{
  "n_layer": 16,
  "head_dim": 64,
  "vocab_size": 2048,
  "norm_eps": 1e-05,
  "qk_norm": false,
  "bias": "none",
  "schedule": "wsd",
  "decay_fraction": 0.709,
  "decay_shape": "linear",
  "seq_len": 256,
  "dataset": "wikipedia_en"
}
Each number is 200 + 20 x the weight over the matrix's rms, rounded and kept within 0 to 999. Layers, rows and columns count from 0.

# layer 9 attention output (transposed), 128x128, rms 0.0622, rows 3-38,66-102, columns 0-63
220,193,237,210,208,234,200,197,196,180,161,205,226,183,221,158,215,210,180,199,159,218,202,187,178,218,141,229,204,202,203,251,168,240,214,186,182,206,195,197,208,184,203,205,215,190,220,185,182,182,194,227,233,186,207,159,195,184,171,194,175,192,222,230
183,190,215,215,166,199,227,192,236,178,234,159,201,203,188,182,178,196,198,211,206,193,207,205,177,214,202,182,192,219,240,209,193,193,215,193,202,188,192,232,199,194,172,207,209,234,172,221,166,188,196,183,185,233,203,220,173,207,197,221,212,209,223,165
175,212,176,158,213,206,179,187,172,221,208,203,192,204,172,202,221,202,213,227,213,176,186,209,207,218,225,177,182,187,177,182,217,193,190,217,193,225,195,194,215,207,220,207,191,166,196,169,226,199,198,203,202,201,199,208,225,208,219,173,192,208,213,186
195,199,216,262,223,185,187,188,249,183,184,208,198,215,188,206,191,178,184,194,188,217,203,176,248,173,166,198,228,227,209,204,188,169,231,206,188,177,194,222,213,214,207,174,182,188,206,211,226,208,173,230,205,197,207,207,163,184,167,221,187,181,173,200
178,212,194,219,208,234,198,194,203,208,215,216,231,167,207,160,202,167,221,210,228,176,191,210,192,209,174,209,162,173,205,266,175,241,180,187,164,187,183,202,209,209,188,191,203,191,216,198,227,187,189,165,222,225,205,187,197,169,210,168,200,210,210,204
203,188,206,200,186,198,200,198,209,193,219,192,201,181,216,191,166,184,205,214,197,225,207,227,190,192,206,207,186,200,191,210,200,214,228,219,184,178,219,210,215,169,201,176,187,203,243,235,198,209,190,225,199,193,208,201,217,237,179,227,150,150,208,188
206,219,210,160,167,203,169,183,192,169,171,160,206,193,172,195,184,220,205,218,211,203,212,209,193,237,192,207,153,199,214,165,196,196,199,177,194,179,197,233,237,237,168,182,213,265,200,217,200,158,205,181,239,184,236,210,228,180,202,194,181,196,218,200
191,213,163,195,208,183,228,176,194,215,196,226,189,195,223,233,139,214,194,200,206,195,172,230,151,198,224,214,203,218,171,211,227,190,209,220,229,213,225,189,176,180,191,231,231,207,182,195,212,226,215,216,228,165,217,206,180,205,214,218,209,220,158,171
183,221,189,240,239,241,208,186,221,220,182,216,176,209,167,201,178,169,191,202,216,187,181,204,217,188,167,183,196,205,197,191,229,219,212,211,208,190,208,150,180,176,184,191,222,195,196,186,222,207,205,225,191,205,225,200,185,202,199,215,177,164,192,224
193,184,153,205,182,209,189,188,188,199,196,172,175,192,213,187,232,218,190,202,214,188,211,220,198,249,214,192,210,215,169,229,171,225,223,177,221,252,197,201,178,220,181,196,216,196,221,198,210,173,189,189,233,235,227,173,227,179,220,177,187,190,217,200
214,206,173,244,194,176,216,181,192,156,196,190,211,202,196,237,164,219,204,193,200,232,167,182,195,219,199,174,215,184,213,207,177,190,209,209,223,184,209,207,211,213,202,211,222,237,228,224,193,230,200,197,197,172,179,242,195,176,189,223,201,152,214,171
198,190,181,159,223,214,211,168,210,197,165,204,214,216,183,208,207,212,226,235,216,233,164,200,171,221,202,175,208,200,224,177,197,210,200,211,179,180,193,178,218,228,221,221,215,177,187,189,242,224,220,179,207,200,189,211,205,175,214,183,208,189,240,211
225,206,237,218,198,216,202,196,218,209,176,192,197,223,185,206,266,173,190,181,178,183,204,221,164,174,193,168,216,196,215,182,184,217,217,223,208,234,204,174,215,167,199,234,168,211,190,194,167,190,193,208,168,202,211,217,200,201,193,192,181,168,205,238
210,203,203,239,188,174,170,177,242,236,213,194,161,203,205,195,188,208,228,230,214,184,185,214,208,187,184,196,219,220,219,193,199,213,213,215,203,213,193,196,218,195,193,200,228,214,192,190,195,186,195,193,188,205,252,173,168,216,200,187,238,189,199,208
186,194,155,220,206,197,199,238,178,199,213,231,178,187,235,203,179,205,178,186,204,228,215,197,207,188,147,203,188,159,193,235,166,213,208,196,226,214,220,166,165,204,214,190,190,201,240,226,201,203,176,202,200,185,166,204,188,193,188,192,178,161,213,207
204,194,170,231,184,196,193,202,222,189,223,174,232,177,212,197,190,227,195,182,198,210,216,193,151,211,180,167,196,222,201,222,196,196,208,181,195,212,189,212,197,176,244,165,209,197,193,225,185,185,192,219,184,184,208,203,207,190,207,192,205,178,215,191
176,234,236,213,258,203,208,170,163,193,187,208,191,223,200,175,207,192,195,198,202,173,234,181,194,203,210,209,229,180,217,190,191,186,175,176,223,214,153,164,206,219,203,211,177,204,207,166,173,238,223,144,211,210,201,191,230,211,239,204,205,201,236,222
227,186,205,186,194,196,208,174,235,178,248,204,213,203,214,200,165,215,190,206,217,187,192,215,176,189,235,170,186,180,171,211,183,219,216,194,239,213,206,199,231,208,227,212,197,198,219,209,203,205,200,203,210,198,197,190,198,208,181,207,196,212,216,198
238,214,226,224,200,184,171,217,232,154,209,203,217,210,199,197,229,204,207,187,184,199,178,160,215,183,178,186,173,212,206,187,200,206,218,197,172,186,208,183,190,199,208,192,212,198,183,186,185,193,202,192,195,240,208,180,166,203,201,193,216,203,200,186
221,192,202,202,187,206,195,189,209,199,206,177,202,206,206,206,209,202,183,173,185,219,184,166,168,195,198,266,218,197,187,228,190,212,225,212,204,162,208,202,172,162,190,170,220,199,222,244,242,218,181,193,194,182,221,198,171,234,184,233,201,194,203,180
215,212,204,207,202,167,209,199,189,226,192,235,200,210,193,207,215,206,214,183,209,165,183,180,211,201,224,163,198,213,217,151,200,200,197,190,149,170,222,174,205,199,222,209,209,236,199,208,208,208,234,183,212,191,189,195,196,209,213,204,199,230,154,203
197,192,246,240,225,185,224,206,205,211,167,203,215,212,188,183,165,171,217,235,206,178,187,162,144,184,187,205,200,203,166,189,229,215,208,197,186,193,168,213,191,182,161,206,210,189,187,175,188,230,187,221,214,239,197,209,206,179,180,205,247,207,202,197
156,232,193,209,226,211,202,187,233,199,203,172,228,228,185,184,183,168,180,239,177,160,124,214,195,192,231,178,187,182,210,187,196,191,207,200,189,212,215,182,206,209,193,187,238,221,207,220,183,156,169,184,214,224,190,225,208,204,213,158,204,197,232,192
157,199,189,232,205,198,206,172,189,198,194,205,184,209,202,194,174,178,213,199,204,224,207,222,219,207,210,192,199,217,228,182,210,202,216,217,212,181,160,206,186,188,190,210,222,180,219,214,241,215,200,211,162,204,222,208,208,224,226,157,215,209,218,190
230,217,232,204,192,173,176,207,177,187,207,184,238,193,212,197,210,215,214,164,179,173,195,184,166,209,191,199,227,238,144,209,192,207,225,214,232,174,208,188,219,174,196,187,172,180,196,220,204,211,192,168,174,201,215,193,159,209,206,205,194,217,210,201
198,215,170,204,185,187,188,180,195,214,184,210,193,206,157,193,165,190,172,193,210,180,185,187,190,185,261,190,199,203,192,216,200,216,209,186,204,188,231,191,222,179,155,205,182,183,218,189,227,188,185,226,195,177,200,232,214,184,211,210,198,194,184,160
190,225,236,180,234,230,212,207,182,175,197,220,226,229,192,229,163,204,174,208,220,237,176,220,219,205,173,156,185,198,175,168,192,186,208,166,189,176,195,163,213,226,195,197,209,213,188,213,194,170,233,217,215,208,230,206,196,194,152,209,186,217,170,201
183,195,219,175,200,176,182,204,194,237,209,177,215,181,211,190,183,218,201,220,225,210,184,207,229,199,211,169,193,219,191,194,210,179,156,229,172,223,221,184,197,199,195,205,161,216,218,187,185,196,195,207,216,220,184,207,219,208,200,183,198,189,208,184
212,227,214,193,196,177,231,190,182,203,203,195,247,197,198,218,201,207,203,195,161,195,200,186,212,201,242,217,252,216,162,150,197,173,194,190,248,178,200,202,215,190,183,237,193,180,177,203,183,220,191,236,207,196,168,226,174,216,188,191,220,207,186,178
190,212,217,177,197,165,222,192,182,199,229,186,193,197,206,191,197,194,211,217,203,215,194,218,225,194,196,169,225,223,210,161,176,199,192,207,198,196,210,211,199,200,218,179,219,203,193,196,180,196,186,210,188,205,189,209,167,217,204,174,170,195,213,177
203,222,215,225,246,182,194,198,197,178,192,215,206,176,222,228,186,196,195,180,216,229,195,189,175,212,186,201,198,206,207,192,218,222,216,203,193,250,203,176,169,194,217,243,187,200,179,205,195,169,189,201,218,203,211,174,156,220,176,172,196,224,198,207
183,205,203,195,226,212,218,222,156,210,186,179,200,218,229,198,225,199,184,202,202,184,190,219,257,225,186,182,239,209,199,169,188,218,202,196,232,191,212,183,221,225,216,217,209,238,183,218,195,200,205,177,204,209,179,194,229,200,202,190,199,203,176,195
211,218,164,205,190,228,219,185,185,223,183,201,192,198,221,206,226,219,194,191,174,211,222,178,173,227,179,213,200,214,211,236,187,188,204,212,196,207,200,188,198,213,216,207,206,214,192,193,194,206,204,206,206,160,183,203,235,201,213,194,186,175,213,215
196,214,213,206,240,231,207,199,157,200,203,188,205,187,207,192,187,156,198,181,209,215,216,189,243,205,213,157,237,191,195,196,224,207,162,221,201,187,171,172,202,211,191,244,160,203,191,215,153,187,202,145,220,180,208,219,175,236,192,215,173,180,224,189
184,201,159,195,206,227,182,205,194,190,207,184,229,223,181,197,190,196,178,203,196,221,254,181,177,205,196,221,169,198,210,246,213,174,183,195,168,195,196,205,211,213,219,193,152,222,222,241,149,159,204,187,202,201,201,203,224,209,181,232,160,195,194,207
221,167,194,155,183,214,190,199,215,192,179,192,205,183,222,147,212,225,225,216,175,183,233,209,197,178,232,195,180,219,211,182,181,198,217,191,196,191,194,205,198,176,209,192,210,214,187,248,204,177,197,221,210,179,200,174,210,208,239,205,173,167,227,192
194,169,220,132,214,192,191,200,217,205,206,192,190,247,252,201,147,201,223,232,160,175,229,183,123,200,202,203,191,233,224,159,224,219,213,187,225,186,197,224,212,234,231,192,199,183,174,171,210,182,210,215,200,205,201,215,182,179,197,184,166,209,211,187
187,226,210,211,204,204,181,197,194,180,191,192,196,219,248,172,195,199,192,187,186,194,164,218,202,208,176,222,194,225,231,232,179,219,194,214,182,199,205,190,200,238,235,191,219,187,176,173,205,185,189,223,184,176,190,167,224,186,189,144,164,225,217,221
195,188,191,179,205,201,222,212,227,179,201,160,231,193,205,201,201,185,214,203,230,189,179,211,165,181,212,209,195,211,195,204,175,217,236,196,187,198,205,194,195,182,201,191,186,250,171,204,188,159,204,215,203,200,227,211,190,181,221,209,196,196,207,184
241,205,186,177,196,205,193,162,219,182,177,191,210,206,170,206,195,222,218,195,199,227,189,196,194,214,200,174,221,181,199,176,219,215,170,208,190,186,192,216,217,197,195,213,207,178,197,194,209,201,163,194,209,228,193,202,202,223,185,182,195,196,232,213
180,192,222,223,197,201,191,205,201,203,175,174,177,212,204,225,175,175,194,212,191,209,208,182,287,211,162,192,230,208,252,211,145,180,164,221,176,198,157,183,202,254,221,168,169,185,193,179,214,209,214,195,200,236,181,185,213,202,225,210,197,197,216,178
164,274,190,237,169,217,202,179,181,214,260,198,213,199,193,186,237,199,210,232,223,195,233,191,219,197,171,211,234,199,207,204,156,204,159,183,198,184,190,192,218,188,219,220,195,194,198,229,207,167,191,189,204,215,193,150,207,195,168,185,171,207,222,223
188,204,194,186,225,223,213,225,185,197,221,196,192,161,207,182,169,204,183,203,208,180,196,203,191,195,209,212,190,198,208,186,195,203,207,202,210,170,215,186,209,197,224,169,184,196,218,198,193,195,224,202,217,178,185,217,191,230,210,239,193,203,169,159
203,218,226,185,203,186,182,196,203,167,174,192,230,193,177,193,196,220,177,210,189,206,202,159,212,184,168,241,197,233,223,201,183,205,238,180,184,203,208,214,185,190,161,213,180,235,205,225,221,212,219,196,204,169,206,199,221,237,180,198,181,201,190,222
194,220,194,189,229,196,207,192,178,212,193,195,169,191,215,182,187,181,198,209,207,179,210,214,147,161,223,240,211,210,175,248,214,225,183,206,239,227,201,195,166,194,189,197,174,202,211,195,193,200,222,207,224,154,204,195,186,202,221,191,218,223,199,184
194,207,213,236,196,209,256,174,217,203,208,196,189,177,197,211,180,169,180,205,224,175,193,207,219,197,192,179,176,208,189,192,191,230,210,198,215,158,192,214,204,207,201,207,224,192,198,164,186,211,194,190,193,229,215,188,154,179,225,197,221,176,213,220
210,206,212,213,191,222,217,193,186,210,191,207,181,193,201,174,232,198,220,227,181,184,194,182,238,219,177,193,248,209,186,250,209,201,196,196,212,238,193,209,217,188,165,225,218,166,158,211,192,190,232,189,224,188,168,193,177,179,193,177,223,210,209,220
200,230,208,238,228,231,208,205,171,201,196,178,205,202,169,189,220,206,202,249,187,217,201,170,178,163,171,194,241,183,197,219,186,211,234,192,203,184,188,189,189,183,197,208,224,229,193,186,187,219,207,199,248,214,192,239,215,186,195,216,202,201,195,187
239,216,219,207,216,202,223,198,176,240,192,208,210,197,200,194,202,189,198,216,179,248,223,188,187,175,198,191,220,206,212,184,203,201,193,196,192,196,184,191,219,204,212,205,199,206,213,197,239,227,205,188,173,211,169,217,204,177,173,200,190,218,235,203
230,165,203,218,212,180,207,221,205,207,199,235,177,194,219,198,212,196,228,161,178,181,203,176,118,202,204,197,214,195,214,185,205,197,221,200,203,245,171,177,218,195,184,161,204,229,206,233,220,180,187,212,189,208,225,210,205,187,216,199,186,194,199,188
228,232,210,156,200,202,199,178,233,236,216,189,227,195,232,189,197,178,162,195,177,183,232,199,187,198,219,187,236,212,196,171,201,231,211,194,193,175,208,191,218,189,195,225,212,217,202,199,215,198,190,209,223,183,219,184,144,215,221,173,246,172,211,191
175,185,205,208,227,197,180,207,208,210,213,222,201,191,213,184,176,201,172,183,194,208,226,188,225,181,155,168,211,186,170,206,201,224,203,189,193,195,190,207,165,200,201,157,228,192,224,183,212,200,188,199,220,184,180,213,182,213,196,192,217,219,209,199
180,209,149,189,193,232,174,176,205,208,194,171,192,190,224,201,215,228,205,198,192,210,177,225,121,199,179,210,210,178,225,199,181,186,201,188,191,229,216,171,227,215,226,185,222,186,190,237,217,218,201,195,212,196,196,215,238,200,205,201,180,172,216,170
217,259,217,203,208,170,233,197,175,258,217,207,198,198,202,173,211,172,212,203,217,203,233,168,182,195,206,170,211,232,207,218,230,188,242,174,192,160,204,195,220,180,226,217,216,215,208,174,195,209,207,178,211,194,233,222,182,229,173,204,206,214,165,205
203,216,175,184,218,184,184,221,197,164,205,220,196,223,198,208,196,216,195,226,208,199,190,201,189,173,209,174,230,186,191,196,184,225,235,237,210,201,184,228,199,180,196,173,253,191,215,206,224,221,223,191,207,193,160,176,212,209,152,211,201,241,226,210
201,195,194,187,194,175,192,220,202,154,193,192,207,189,228,181,200,232,243,179,175,206,163,196,220,211,201,209,120,234,213,179,196,202,208,219,190,210,213,204,198,224,215,184,231,172,161,158,191,195,197,213,190,189,216,196,163,172,233,193,189,182,181,199
195,213,159,169,256,201,170,212,172,191,207,194,181,187,211,226,175,196,211,193,189,167,203,189,215,206,197,227,201,213,200,174,187,207,198,220,224,184,218,192,185,197,224,173,216,189,187,169,221,205,197,203,209,188,164,231,144,194,188,209,198,210,199,197
209,176,185,241,215,176,203,199,199,169,205,215,204,179,193,220,240,184,230,180,198,190,190,234,193,211,249,184,188,177,202,194,183,216,231,197,204,176,229,180,207,183,199,236,177,212,212,224,191,222,138,188,179,201,236,179,209,212,201,217,206,196,167,217
191,196,219,216,193,204,218,208,172,189,180,197,200,212,213,164,197,187,233,200,204,201,178,194,156,202,166,205,217,236,199,242,201,208,215,192,205,190,196,178,216,203,230,196,187,214,190,167,192,208,211,205,199,221,183,184,244,207,231,203,207,212,165,183
209,200,203,198,228,203,187,211,221,178,175,190,229,194,211,169,214,197,203,204,177,186,169,203,190,226,194,191,190,176,210,158,208,198,216,239,193,212,226,222,206,180,207,161,205,218,180,222,200,175,198,201,200,215,226,209,179,165,210,216,194,182,176,203
186,218,216,182,207,199,218,190,214,196,207,204,165,217,203,192,210,192,205,234,197,192,226,234,225,213,211,202,201,219,229,185,147,203,176,213,212,160,186,201,219,229,180,214,226,166,209,162,217,194,201,180,188,192,186,184,184,231,173,173,206,188,221,217
238,191,204,208,173,214,175,225,208,213,207,191,209,224,172,200,217,178,212,169,217,204,183,199,189,217,205,183,214,171,196,225,225,192,187,226,212,185,224,167,186,190,198,162,170,208,170,204,209,216,170,159,205,201,222,170,203,212,221,178,207,218,178,230
192,208,147,214,192,199,193,192,197,189,187,166,202,182,160,226,170,205,192,193,201,195,205,193,193,185,197,162,225,183,207,197,191,212,210,197,199,192,202,219,164,184,181,229,192,203,230,217,194,196,193,237,200,210,199,225,209,185,204,227,192,208,201,187
203,216,197,181,204,223,178,183,195,208,197,183,208,212,189,225,195,192,179,242,228,187,217,177,174,197,243,151,200,230,195,174,187,187,240,202,206,176,180,200,202,194,196,213,219,202,212,212,198,188,213,203,203,219,189,216,192,189,187,219,189,251,181,186
189,256,220,198,196,176,227,202,203,229,228,194,213,200,205,204,164,218,184,201,184,208,199,192,200,194,182,174,202,221,193,188,194,188,187,200,223,210,224,189,226,179,199,217,211,204,210,198,199,205,210,197,182,184,185,207,212,211,198,202,191,218,172,207
187,198,179,200,222,195,207,179,206,198,179,201,193,233,160,204,195,219,187,226,201,210,184,192,199,203,215,178,217,184,203,162,186,215,192,218,229,230,183,200,180,203,172,207,193,155,243,207,182,236,195,240,181,181,162,230,212,183,225,180,199,210,189,135
208,192,213,190,191,204,205,195,180,194,189,167,221,188,220,188,184,178,197,214,211,211,188,212,216,201,198,162,181,211,232,163,175,209,174,207,202,189,215,209,201,207,186,221,185,176,178,217,199,220,227,196,174,212,213,189,173,211,224,190,192,191,216,218
212,186,198,206,225,174,192,179,155,180,161,204,198,177,221,184,173,226,212,190,204,217,194,220,158,203,237,195,159,213,208,182,209,209,227,200,215,232,244,172,234,203,228,205,180,177,206,195,196,180,170,226,159,189,182,174,174,186,191,166,186,183,207,226
209,153,225,230,223,209,214,230,172,207,204,204,174,249,195,213,223,158,174,193,212,210,184,206,242,225,171,187,215,191,227,212,216,225,221,224,238,248,187,226,193,182,179,190,209,171,193,196,207,208,190,178,182,216,188,221,208,182,179,178,178,204,211,208
188,226,207,196,204,195,203,178,205,233,196,172,228,193,209,195,208,192,182,177,213,210,213,196,183,205,181,199,201,202,205,213,192,190,243,218,184,206,213,179,201,197,225,209,219,196,188,182,189,204,199,210,209,187,196,220,203,168,224,205,193,186,186,167
244,279,223,240,170,177,215,211,202,240,226,239,165,217,188,196,191,183,180,197,236,191,189,203,228,215,204,194,205,208,196,234,193,254,189,186,183,206,191,205,192,202,176,205,205,215,200,189,171,186,165,180,207,190,192,177,194,199,223,185,192,195,165,229
198,258,196,188,186,198,170,195,245,231,185,182,199,203,198,194,194,185,200,201,207,198,206,188,176,194,226,233,232,193,226,234,183,199,205,198,173,186,164,201,204,193,215,205,191,209,180,217,176,177,176,231,229,190,189,220,197,208,206,242,174,166,173,188
179,188,199,180,206,215,208,191,215,161,190,205,201,175,229,185,201,213,234,201,147,171,216,209,165,194,206,224,179,241,194,194,201,172,207,190,213,178,209,180,190,197,208,196,183,200,183,217,198,174,200,203,215,166,202,192,197,204,228,239,197,175,215,163
# layer 9 attention value, 64x128, rms 0.0702, rows 3-38, columns 0-63
165,212,193,231,212,231,186,188,185,197,212,225,190,231,186,187,226,214,208,196,222,200,222,186,193,193,206,223,204,179,154,217,197,204,209,195,219,185,215,160,204,198,225,207,185,203,187,154,193,151,217,170,205,173,190,188,183,240,181,202,176,189,207,200
197,190,222,209,177,175,247,191,194,182,185,185,200,212,176,221,190,224,179,232,208,198,221,199,206,205,194,157,205,173,206,214,183,189,187,219,221,244,196,227,191,222,222,184,196,199,185,186,213,227,187,217,217,202,171,205,191,202,180,198,200,195,177,169
182,209,228,216,164,188,201,207,197,191,175,214,220,190,182,196,199,180,225,176,199,204,196,208,203,211,206,202,190,218,198,183,199,192,184,175,211,217,208,180,169,196,185,178,220,226,180,179,188,212,217,212,159,209,191,168,217,223,218,210,192,161,169,177
191,173,188,239,204,213,186,206,173,192,207,205,168,215,153,180,200,191,186,212,173,201,203,190,204,232,214,203,202,208,173,159,185,188,208,205,180,229,180,211,202,218,209,222,184,188,209,231,184,200,218,181,223,201,219,214,208,195,198,209,238,199,244,188
181,182,214,186,226,211,208,215,224,173,181,259,153,214,221,185,225,214,259,186,171,202,245,181,183,221,227,188,199,212,192,192,253,175,195,206,201,221,224,231,179,219,203,205,186,189,188,191,195,155,241,225,164,206,196,191,180,200,211,197,196,198,197,217
189,205,218,175,188,214,183,184,184,195,194,205,175,195,220,190,218,185,151,239,206,166,204,215,217,173,190,223,192,200,208,217,176,193,189,194,203,195,224,202,212,222,195,221,220,254,193,206,200,207,201,189,225,211,170,185,170,217,217,198,200,195,220,201
221,203,230,173,154,203,191,197,175,223,180,203,203,165,196,184,242,219,197,182,219,201,215,192,176,205,206,175,218,201,205,179,161,172,195,216,210,193,168,185,164,220,181,181,184,207,230,195,159,168,176,190,187,196,221,190,219,179,183,210,182,217,206,208
220,154,211,199,192,191,191,257,244,207,208,160,219,211,181,217,185,206,170,244,183,247,188,202,192,176,185,165,196,209,213,235,196,223,218,215,238,192,215,220,220,149,225,183,267,208,235,190,221,193,194,179,212,214,192,183,201,194,205,210,198,198,180,210
173,203,227,201,220,213,190,210,202,181,180,216,250,205,173,185,172,224,217,225,184,205,206,206,209,206,198,228,192,220,204,179,201,181,194,218,191,220,158,200,225,186,188,196,212,207,202,209,205,194,234,212,201,221,204,189,206,236,226,198,207,179,207,195
219,196,219,190,200,195,201,194,222,231,195,168,213,208,198,196,222,202,227,200,204,188,199,210,205,251,199,152,191,183,172,197,205,221,188,188,201,200,237,220,223,174,191,207,182,174,213,206,227,178,161,202,186,211,186,202,202,210,217,172,183,193,211,195
205,202,163,208,168,176,200,193,239,229,188,209,169,160,189,232,217,196,217,235,207,204,213,157,189,160,163,180,158,208,208,191,187,182,201,216,195,224,202,210,234,194,187,230,211,209,209,205,182,221,188,209,197,184,212,188,197,162,186,219,208,216,210,168
197,213,220,222,179,179,196,200,194,208,172,235,171,174,209,205,194,224,206,218,158,213,202,184,170,163,194,204,203,185,219,204,192,198,198,194,174,207,254,198,209,194,205,209,182,228,226,161,202,230,220,198,178,198,241,197,210,194,200,224,167,187,174,209
144,189,189,223,189,208,185,233,207,241,194,204,180,195,187,227,200,208,212,200,196,211,193,214,211,239,177,216,218,191,207,202,205,198,197,194,197,203,224,215,198,179,180,210,137,170,212,220,210,208,228,193,236,200,191,176,195,196,187,192,204,219,165,222
228,175,213,200,205,218,222,217,233,190,178,200,239,176,204,201,189,222,156,252,199,186,177,245,195,178,204,202,212,219,187,227,197,208,203,215,206,201,229,229,191,229,182,211,185,200,206,199,201,187,160,202,228,217,209,198,200,208,208,209,201,189,202,251
197,233,192,191,184,201,170,227,201,190,224,236,187,176,239,213,203,176,206,195,203,158,170,209,200,218,198,231,183,175,222,199,215,194,214,218,225,218,224,182,192,190,204,212,213,182,216,163,208,215,186,180,193,200,194,160,220,170,212,153,188,234,212,150
205,191,219,198,187,187,204,195,193,204,192,201,186,181,199,206,207,189,196,206,207,189,200,202,200,169,174,198,200,197,190,189,187,189,175,189,198,208,236,199,222,224,217,195,182,211,166,179,204,180,238,170,205,200,175,203,177,187,201,209,186,226,185,198
197,217,196,230,183,223,237,187,217,196,158,182,224,180,226,224,232,221,197,193,194,254,180,208,209,209,198,206,187,221,202,197,236,239,191,176,182,194,235,186,205,220,195,190,205,217,210,205,213,184,213,241,171,166,217,195,208,178,178,178,197,205,192,205
221,185,197,209,180,194,195,177,222,206,208,200,196,197,279,223,197,186,191,211,189,211,211,215,204,161,205,165,160,177,182,211,177,185,212,222,194,214,222,226,212,181,199,214,208,197,234,205,180,199,258,197,196,192,197,209,233,208,169,212,211,154,198,142
211,255,199,236,206,217,197,212,186,168,203,166,217,216,211,183,166,199,252,223,204,194,164,180,216,189,187,204,209,192,173,186,169,159,214,224,225,172,149,197,206,216,187,220,172,208,192,179,184,185,183,189,180,220,187,193,203,214,186,208,184,224,167,173
213,203,208,182,200,229,211,166,219,176,213,230,215,190,198,190,200,199,191,214,185,192,178,205,203,201,210,225,187,176,240,242,208,213,204,210,193,199,206,201,252,174,209,246,206,243,196,192,220,218,177,146,204,205,191,187,178,202,210,172,205,203,206,197
196,182,216,214,201,216,249,213,172,193,204,164,188,186,208,220,153,187,161,214,194,223,202,177,219,191,181,190,196,261,202,243,220,191,202,206,205,173,176,187,204,217,196,198,186,185,196,233,222,173,223,196,189,188,210,220,196,177,192,223,180,197,183,179
199,213,179,206,205,184,187,218,224,229,199,212,215,210,172,180,188,190,183,192,169,214,203,189,176,230,209,165,180,194,204,184,173,199,224,180,209,228,203,181,212,246,191,176,203,181,206,182,206,198,242,202,169,177,187,233,166,213,202,201,224,201,187,219
210,192,212,200,205,126,192,213,213,190,212,200,203,202,196,238,194,192,242,217,209,188,245,187,230,207,224,183,203,173,223,221,155,215,181,177,218,242,162,219,230,232,191,203,153,194,227,202,162,218,223,193,148,201,195,180,216,200,203,194,180,207,194,200
166,178,180,197,196,178,245,205,167,159,173,189,206,208,167,207,179,213,210,227,218,198,188,208,200,187,177,181,207,193,198,211,221,223,197,216,174,251,222,173,168,200,205,199,228,215,207,218,183,184,238,196,228,207,227,219,183,238,209,185,213,180,173,200
174,202,179,217,195,228,204,207,210,208,184,241,194,197,191,166,192,215,221,197,195,204,180,206,209,234,210,189,231,207,201,218,205,195,213,192,195,193,195,233,178,232,220,249,188,201,190,220,162,199,177,174,168,206,171,207,210,201,220,206,174,218,166,209
158,234,190,169,210,202,198,174,250,210,189,207,174,186,187,196,192,153,175,210,169,197,215,171,210,227,200,198,199,201,206,194,160,178,235,216,188,179,217,183,205,214,169,200,219,207,213,193,204,230,184,204,169,231,188,197,226,190,209,209,199,194,240,197
224,223,206,181,193,245,220,183,240,202,185,182,183,179,190,207,210,169,213,230,207,214,200,215,194,177,199,217,189,244,229,164,201,151,199,223,205,186,181,196,164,181,198,158,194,222,196,222,160,218,199,189,204,175,209,208,214,181,175,207,187,218,225,216
199,219,197,199,227,178,203,202,201,235,188,208,185,204,196,170,200,199,205,240,222,200,185,186,203,175,252,229,198,209,209,197,185,188,170,199,214,184,211,172,216,219,165,181,196,194,211,137,188,244,196,202,202,205,200,199,151,198,201,209,193,188,197,174
221,169,163,186,234,201,215,189,226,216,205,223,173,198,177,205,167,173,160,188,182,244,200,197,210,180,242,189,177,162,215,196,169,182,203,217,182,192,207,197,219,201,199,179,215,206,185,199,177,205,207,187,212,191,203,201,191,176,190,222,202,212,200,196
196,211,179,202,226,198,195,195,189,181,177,208,189,198,196,200,192,198,189,224,207,184,229,197,212,178,218,199,207,190,171,204,170,189,173,219,171,210,209,175,215,200,215,200,196,188,187,216,218,200,192,223,189,224,192,220,190,197,212,228,220,182,201,213
213,163,216,193,204,213,178,257,188,179,187,185,206,235,195,173,208,170,192,214,191,222,189,184,205,189,202,207,205,234,204,218,210,219,164,259,219,171,199,189,234,185,218,194,180,197,219,182,183,191,183,184,195,197,167,210,224,212,196,193,213,183,147,205
235,199,213,199,247,204,219,202,192,186,188,208,186,180,211,205,211,230,212,179,205,214,198,207,187,212,190,191,194,184,175,223,194,186,182,185,143,191,192,194,220,155,192,193,214,145,210,217,198,214,204,178,164,212,218,193,215,179,195,171,173,200,194,153
186,228,219,222,208,194,212,187,211,218,193,213,229,202,221,200,205,218,194,219,198,219,205,195,195,193,217,226,201,246,196,233,186,191,200,200,210,167,198,162,228,216,191,203,189,209,174,197,215,171,215,187,205,192,222,198,217,186,190,180,165,208,209,188
193,183,197,227,189,197,189,204,176,185,171,188,190,192,179,203,213,207,186,205,246,225,197,215,210,211,212,208,213,207,182,192,215,207,203,203,198,204,211,254,225,187,182,188,207,194,226,182,161,177,237,244,197,195,161,199,209,202,210,188,181,201,160,184
194,158,200,191,183,171,208,183,186,216,192,197,218,153,198,224,200,178,193,190,198,204,203,201,194,230,199,246,197,210,192,225,208,207,181,211,218,189,213,239,192,193,203,219,187,231,199,200,184,208,190,209,179,180,199,182,162,199,170,192,197,241,228,232
181,223,218,187,208,213,204,221,180,236,204,182,170,163,217,228,177,222,179,211,196,205,189,172,179,234,209,211,204,196,180,195,190,241,199,205,194,204,204,223,175,205,206,210,203,231,161,193,206,173,205,176,228,227,187,191,199,200,186,200,167,173,197,203